config.yaml
norm: "rmsnorm"
norm_eps: 1e-06
rope_base: 10000.0
tie_embeddings: false
parallel_block: true
init_std_up: 0.102
warmup_steps: 102
schedule: "wsd"
decay_shape: "pow"
train_tokens: 150700000
Each number is 500 + 50 x the weight over its row's rms, rounded and kept within 0 to 999. Layers, rows and columns count from 0. Numbers have three digits each. The size before them is the row's rms in percent of the matrix's.

# layer 2 MLP up, 256x64, rms 0.263, rows 43-255, columns 32-63
103:608528553430546511519483469514526380482487514470544454414589501526442423544481499491435477496588
089:489469505482502355591501378541513490451518468506581502439378533537513506489550518501533496446504
106:559511593502491502469428486536464488535368549608509531458404639502540491492445550456518445405524
109:552481513470522388477532450477551494521459451597475419493463505437520519541559540511542503564546
116:497490422429501492427530482439565472475529466481522464517591598564500379485518534472533538447546
057:481551482482518472577387499500498502432522547472451478479543604535489426581476427562507437622524
107:554494508487430447525501500568509592510494464510467452523530421475501554616557403521524490462557
122:518520416469537579418498574536461510555531537510407449524612506452478523597571533478566544618601
094:535510594465507534558476543565443469500545565487458501450534554401444452635492629432505472575538
099:488408585492502506536469467481521514502427481454583497461546510530440561528495473468555512529604
110:510492645450492505512518606481512398509545460480409465535542517500401440504522515529485550515377
100:510520455433469438524528413439543413437514521497483523442543578526464425598539553571478491520503
119:506464585388436542492536560513469495506452493413389446528583547583506431515498489533493529490543
104:436492469532453496532474555529428570515471481497451458582615509594497541590459508478555599552520
109:425463483507525552397468464528520428460560436529473441533516532573511494599519497578479552545574
103:491490527529624489552548579455453486538520482444523533481527551486528400431518603477513453483433
053:435398550462540478484455455585516521517395463457463441452567503515462479468525533495519476572515
117:520420506520441470527574450423462514550441513548514509494448521487518438492474446582507460466602
100:520537468421560432524573500538483487509417534459524536527566463472455511587499535538433555626551
094:482569497506508503529422507469510495537507459536508413470507462502469463527615584571497500535575
091:500494413431542430552431492569437551505368434504474526514552590482517476527491475543564524512446
101:500586473475566452523476519516503501418485480568396432538470420478406487578535522438511517564488
044:460452543477496381535466572413500502533456610579502492551531568501450452505507468464587444533539
058:429515500479502452537524514521426589498535456601503481486606521491428439569444585514522489522591
099:425396462483544552391528484458494381449495465549545491574474528550513396539530513496497524460569
108:545469557424612552496444543520531561558502484470433446493518498479449540508529499493580541580505
109:493518491449448582531467494482524513491476558490512479446496497558506434462391459556585502508552
063:460470428494493430606437492475470509456470468586507472534531574506469523553483420514503514475481
052:530450493502492438576486489471520475507533482526577513486550512494397456567396537604529488547509
121:524456611455477480489445463556496555504448492387442367537571503508519552542452490542508543384507
112:501533599547512394518523487498525484407486489492422443568398530502412429511562457505446540519483
122:390513530516554516461442516518474579458545421502535503546513484595535483576424479550424408577615
105:500582544476603482515467504569465519416410543454538579420481561539461452492413566468440489516446
100:468496469412539575464536537439569536466486427540472430563596571515516529536532554549546524582499
099:514548512517517539535479532439439503474430445569456449509471653474434500487443555516518495518506
110:513485620504466383556463444496494571475491466395361525477506481468464455550507425472423481471487
099:499427536473511472501451546493444486601468470417539501411518537432421486476521550459526498411534
047:472424532516493395553482473463456585504553412557525489475517650572455463505498554570548534442506
104:481461491469539433519428510579563575431501445468483511455491491527588478544559545413573402520513
109:604466643466421522417500570573430425534502478494510506521482539578515440544493458424514502435421
112:537432590491499434515435564438445478545468441507537447588576569419474504503456486495622517531479
111:462485580540520477523414476509495602476551568423555524421552562560550433564461546555493404476548
106:399523476453534496591516512483521546528461519441511534535641523457527558617424504433480472560576
114:513459567464589497451579461446511451416477522547442550508458513549511512516474493476469475515484
051:443455494445549498524452560482502580486411485520573591568543560517529434487469548559528456600524
137:451476429546544458459525552434581553563470489474575498524515493445528456569582492532561529582520
123:468537466490577497529394508566574537520467518464531474561491529371500479593448474489526441560566
118:516458579543542420581446493487488529416497572451565544408542561562565519525502551493566390512499
091:467528566496528420528449517463371500479466443488478526509516558478526404595520361489533501544480
089:480493503549498436565409515457469498516502514450420485491492531531547531556586393445546458486458
065:528403547503465503493456527543490496491375527465546573481531601515447442508550480533562417511566
122:463477542432521526453497573529505535501479577470420493489541475484395508628520524474451517617437
098:462478547517452507532488588527574511545511483521525521552453467477328523544494544550463531494471
058:442472537494474527511514547425453450517476502476572453544530559523453473590551487563527518563580
123:524476546423519501510480602526531479519444479451437438535552468535518582499499442460512531513436
091:388457502437501535434556553577557479551463435532485450505517544428458425579524544452530475569486
100:477465461500469524496421590596467464486560423572577513463485487522586440524532591467546494543546
100:478482459494551563427511524427508518487435477571460493422413564532511355544438551509481486453548
101:566477573509567500613497454450562471430453506454456525487542583433527473428569555505540482526387
092:472505572475532553486470499440493437422410489547565476529546619403461584569473395447511560546512
074:444482524497483444511447432463511591425542570433446487478601584560433400526513449523520550552540
109:489425496593456508507527483428522467531462441562584474459533598518535470559481561457593504452477
057:395467520498546484494440559601459551521434541447542512530658556524500523528484496555495460604542
113:506439451443526498509555467471570402464499522397466447488542554512452516456531398549549487549415
110:499517541430593524511433530587531495434460500470505482493521517450432516506438392476528572629486
051:522389503416560467494437451450488530471438584469468480463577560597470425592557584530527472549514
086:479427518587539512515562539531486439508531398554479530565501679477500525440484490438508469461516
042:437449461502505555576493578468404489450407545514513449484562418457430417555527519514569455479468
108:520563515558507453583466446546516537426449560456539435521548589497434507549496429511514550523554
106:553478525431460485516467500488415371440470546553549553497528576490498467528451425527593541517382
110:519473512462488465412382536506495522566548522445532462488517465457480432533469452427496493469612
100:487494595538519415529526464463508641484514452469542527507490599600544492559460530515442435472554
107:576395550511517411476535461535443528381496518487460449485403508514530474473545544459440492497460
114:499460523553577482500588510477532538468455562510541548498548550484582504529460534577525521601469
092:474354513483458490524484462627475445467556541462493494509511530472512576533555474524427410439457
035:563438594500475438555478482517561428503424515594445468492522610523477453501528551579552580546516
085:589463447508572501536451489603538475500535558518533407491513561481500467563496488530425390462471
126:499549542552512408594515520540519521444510472521557476410439576474476449557493478423441519485498
123:510595502420503343455457481525491496498484568527482507534478485461456499565471531513505517587492
101:376521463453465531489513457553460527515460552493462426643537526524470531584459576464529554480547
110:526390515491449433549521608417554481630490490396487435455507569407503460526483552526575493472477
108:532579581520548464379419524488576488465567451638530476546469485558414584515487615482538487523530
108:495392562571471595505505540547461477492454423504481409510474549538552603524518538496557502455570
126:588534597504490472475520465584429532439450550586502504535474594542511459529529443441452504461618
049:552396570471563533537462428462480492510473497522546481451526589521520466561555513587481479620551
091:495475589469506518612500463571521468464516552546497494501516512539498536465523529623538479555525
078:525607561459486486514381526510474473490450491582514492435453483477496446551512475510495476438453
057:520473535540500406537413467500486590507544508493574469424552526492479530551483547510619470570494
117:477471495569478427473553401499540529499480410432499527501547537525479458474484454508540533398563
116:527512527446421525486496543500534510528588560481526445502639592437421464532420530436503511453500
064:489436616427485495515456540488505516472444461527494496540554517573432471526545427541503458502586
094:562435518444513481468522518576471495529498471529474432553591554579512523482602482523625482379455
118:572515484499525463533423436526554513485492553478503460561464485439403445529463461545514441528540
063:487498478414521446572468506525474583493536467543439424511636515450461460522460532510516555556582
114:465478468489508455573481487576548551576598555433543505509612559449420445445383529444545464560529
115:530564469535510446502458517480537463466515482569498493528563521439464448542581575489613492544574
084:443497539391546418481500444564538500481499431538585508504442564480427444556547504453515538475489
120:488505503457506532592451503446599561617436597474481481492586516485425552528386439548521446517524
088:408516548477571511510457463501579611551505476451491481488473503541438550583378557455524482511450
087:509430492459604465471519521421514445522480473416518447575506528373448464535540495495575498536551
090:498495447543424477633537500481496460471409495413520501510562558505593512527524515560548557522589
105:443541577420547483521476535556511527467451566482526545561514460576485575586402393502557438553524
089:483633560500439492541401516579498527484515505566552455522468501551514532550522506473449514567514
115:516496513512506476564546526457575477427518540467469546520620569569464515544484399524457496528502
047:537519489482512502514474493532511533476420529551557432525443477557473414609521454462490475460505
106:580498556531394517515428507520470492524401487575485435500463478529503504528497557440620484414526
101:475411510487542522513433532619471479437549503440539484532556555473567428552452489571449559541535
124:541484540514558439533435542449532468485497568472571581487519526519532412515487601439495530488443
095:547465602481465498514517479499564511373530472502418499521437555627499482576534384524432523487450
131:568525561498491470512455423539493509393530517469474528527491620557461382510493498442424464497493
140:373474385546536459526579527467496542480460493488456486507502529564553500454498510525490453462494
102:518434560469524402483493469552488512568449549459533549392486483522505543407557475570573374430562
108:546443542526454430496493401457529502526457528522580479437498397385577446497490496513525479526619
109:554402529486440478548425559477474495592430495469529550377499470447528452519436561550538478450589
045:478476513457522410619493541551488534551509524521501539565585558478476483539499554493485526526527
131:461432587498428461539454463500461497545416468473546458514444427464451531531485554575604455482495
060:505463512498494493540502423558668456482436510529551449515482500538426413496447491529451447518596
105:437428522466547540456445500391530479497464563457550496485499525537538473546546500570453498537533
061:463494551578461496585454560421548529379492390489560559494524617587458427508423524491497475506509
096:550515509544443457467537430594574470471515529521490482525565584544483502497413523551543535521475
104:464569441474509477501541517525465530439554460464390558498501524559390457559499532518425523441409
104:413475521447517456517531495406410539526391538459544503497476489514530596486502453499594482489425
108:505538481548541573502503559433535507531462467577571440474454476451472433593473525419569510525425
119:487478556564576468473483526491575513391541581604436490536501483585493442558530528512526513531466
126:519546495510543579465488509456517494460534607438401419493519473467467427502552529516549478480466
070:492497546501506422526423481533476560497451503436542529502584555596577472525462502517516573509477
106:388504621572469416526531423503534532479489508503519439541511565506491488514522419593473469540553
091:492460531429512469476495503482439494524520505467575547571585653456481502561517457537468471575505
075:532458603456510478503440487632552530452426528542539425493463617556433474461469508479514495488516
109:536456587470452531489448549452534454483474438595543464491392516495472501481468469501470456460564
082:417442445448520452464469529600417468479480449398412508482564556530511499510493510466534606491432
119:436468503536499525390579481507443486509539451502593445535523534548468400582507545526535520527511
047:504484521478522369524477478519523476506516467644549545502560538549474472532462580534531432482588
058:548532476471480502568417407549439467485443543520493501476562521573464452616444530555509594529492
082:497498579487571506521496526501464535496524461472385401516640581557466465493495531552427579556474
120:523507579517556579513530558550548585415473501476531487542564552562529595520492451496504502626459
111:492559478503519454514586533535544487502453580523434547457571502468578516507505497458513494500565
113:501547584410569535455446555581525455548483435598532494571546470538420507563452490569545417598500
108:403450425509593495531610544477453542441478510487575520549550547551515582486509498424529502514540
087:566460493501515458524399451510490438551445470477494510469496520360509553437468543505474527486554
100:432539459480539443490527536570558512508504544536614470508577511437478548496504512485580555475590
113:541386537522590495574447477513521588476559490422572537476565560451595528464475508500511458539443
111:531511566441565502446490495577536536502425396547440513492463503526426566561538589491543519505428
079:430547495480512453525504643555447530481548560503583508471622583492605545574495509518563557408592
102:458482420498489476415494504470479488481547530430423440451514584509427442549502552582544439462433
100:463484394493489416428503481547419506551537475429471473498604569515555470590457518599467521558501
103:510498524515566558586493506506543545536485530495414487492481523450448495605570591590523488616527
106:511459471474478475583447532489510468428442511468452551446509614544446470541495534541410455435453
063:531440461465509378520473464498426529483477494512450420491544515528501501531440573507473568448539
099:433478484384464552428509501472461583490533476561489581570527502511518553556522455555406490439448
061:484507538407483452574438544486470531478510514620521463456600502494443369588451542526589527556596
106:513502428457547506471497485500528579487378494592549546572443481564523515574447440593478502537580
107:497542446403576449490471459544527425484528534582532441582539483403507484566476509498490407569552
057:519462436431532473496393504462462483480539501600635449484533587556510451603508539500504547561579
106:564482535513462479517627483488527525481497506533484523559566459573544499521468568503511506597439
114:433394596494464482484554538509568513515487504472503493530487451544438582610483365535440529576568
113:521561519485498375607423534508554463529445479470447452474466567462458446502486508522463476472502
107:586475564405493394585461514482511464473478462480504507496456543430464483552571575532462446441479
081:493501537587553448525511451552519455478510491492546426486437517496497471496592537507450498531657
142:483477524444503405522478492547590411495472534470529557515527516453429507502467481504500573554500
089:486522514457591474454540479397566448510432401574528472496520594506435512570498486493579520512539
102:343533503441527479437453516500491442504459535507612510472491583442485587541495395496469507589503
099:400459466473486493559440494559514448535531549432592529516496515420456531451407423479487517547546
090:512553489401462493550473539586460547477481552498542449462454597497553491592485535558537542495484
098:523462493464418506536515537481617454552530504455489516496609561519421532471477428486509603584536
108:405513565533506471484487548610461441477563485462508518505524578584523444496467481551476434522554
101:429450502533612588497473539435498505501502453477486422549595496556523373590517517481554538522557
078:555467589410486437536437516587458581489482472489589494476583537481543460513460562496547507437509
101:491502480489433445557519542500493448477410426484583540527582574501583532559525513499571564473577
131:462518531501485464601394611484493589487482528489547519509551587603445491513471493472522513479408
127:473571472460576444491397500631464514504568493489429428570580515498432571611489466440502533554447
108:498514483437476446563499593468531518548478523570542474450516496491433608553561551473490432451540
085:479460481521488486480492570507564485538473470519542525524495532453481381455410540577552499401432
107:492581551406570513531375584502514487526467491483521527508580560479438450585478474538541477571491
111:461580540464497505508372567598483484395518514446408494533457575572441489572509461464475527468430
119:441603531393511484528562531611461541511570460532426487501604476480429503660496515556537563541449
095:481384517504498424563465554486502558511457593493503508530429476524512560496504511492473445533400
106:469530503447531433605433452510517415447438533534473479529430486538410477571532481457462516435501
067:570483548518503573600362538539502584512445483557549424485536563528516459522500558582579454397513
104:454494419560486505572474469478482521578499471530528471492530551516482525512508547493638471448527
093:449440516453560447491477467441518467562474477461550471419421587500449500394489579471492503478401
110:503528551476516473530479571538482512482525534491414470547551523514381539578563496442493592549444
105:468471535448578472513488462561411512437550482532548495540459541574550496439543463489530500444543
083:401501512537561482486423496565491519492423560461474479459427540561479494627529579408512468500540
116:529520557473504565487493530598513413425455542552546533494396504479421509555493545454470493485499
092:502474584384442526504534489502464506460433528547514491481423515559486537559476486423505448508437
113:382358450495521464555537488451506498494512449504494488472485569514540487518507424596478511519428
121:500490514481534503519463649512479550523498515426495423409489463480531522503555443562509521537486
135:481430488542443474623514479381487541451513511484449484492553527449520500543535508482457491529480
117:494553494514482423533516410453517459497496546450503436479511489474478404488542569524574526477451
109:456496453476544462516484510473487545454506472403405543537435544524539564464574428520490550378491
055:514434538558484529556438533480447607383433467557509492422490492499510512554519556529497397489455
114:479589408494508458508515429437508405508491496479404419529525534448435534534522559503458588547482
106:503448522439524495496412579426462517580499497442576426479579519492476552595465546492554467474598
057:451508466477528464598497524526491474464524558501446419470589553551468520518489534563480451484591
098:497475541483545480485493524586443545444553566501494511517534414496477578516468538554445554536509
069:506490481463501473524431518564437484449435511537440470578567581525439471509526516500475542464524
113:499439581471527479463426622468558489483561477518463420479520560537448513559550522537371444524555
100:565547535503473523485476503567529424436444412510575490438411556440421436560459491560503466594522
076:534457491390493432546477540508521499542378521548470499500518502537485474528545526448519438516528
101:562511487454427501499446541462524452433580469507526478514560535457457499499448546494457495457545
114:384479481464482494508547491481531549544505449498443418474542484542492456557552497591501413555584
107:451467590514482412456461518598496484470517516444468505483544562532525541514496538461379387488462
108:520464488521461505521399515502500569449428571507535452433467513498548434526531482542488418459610
119:541487561477440498534522501500443610499396519541539523513510534494474539567462582545516430561484
096:473555507447586480593484535563508538438473429494521497481562445444435540516490525507459504598503
107:467523475420539468605500612520547548520416462498495647453596578503509530463456465495542567514569
106:535547464563506501588458576443468600487491532410539451501564522499449460547435501520586518490489
061:445483517486550464603426492546496549512467506490557555495535504458426450522484500529483423543571
107:579486581517550534540496484523538543464517577562474507513584515614467555527491576417528579565457
116:603461490536503535498491472517486465431473507469463481509575591586568468441509500480540542497519
089:510490566553536495586498444527529423482474401500489514556405533478449507511468470485484511537600
113:525547433471558501471509518525559526436531500446440447520484536500540578587464450478527594504579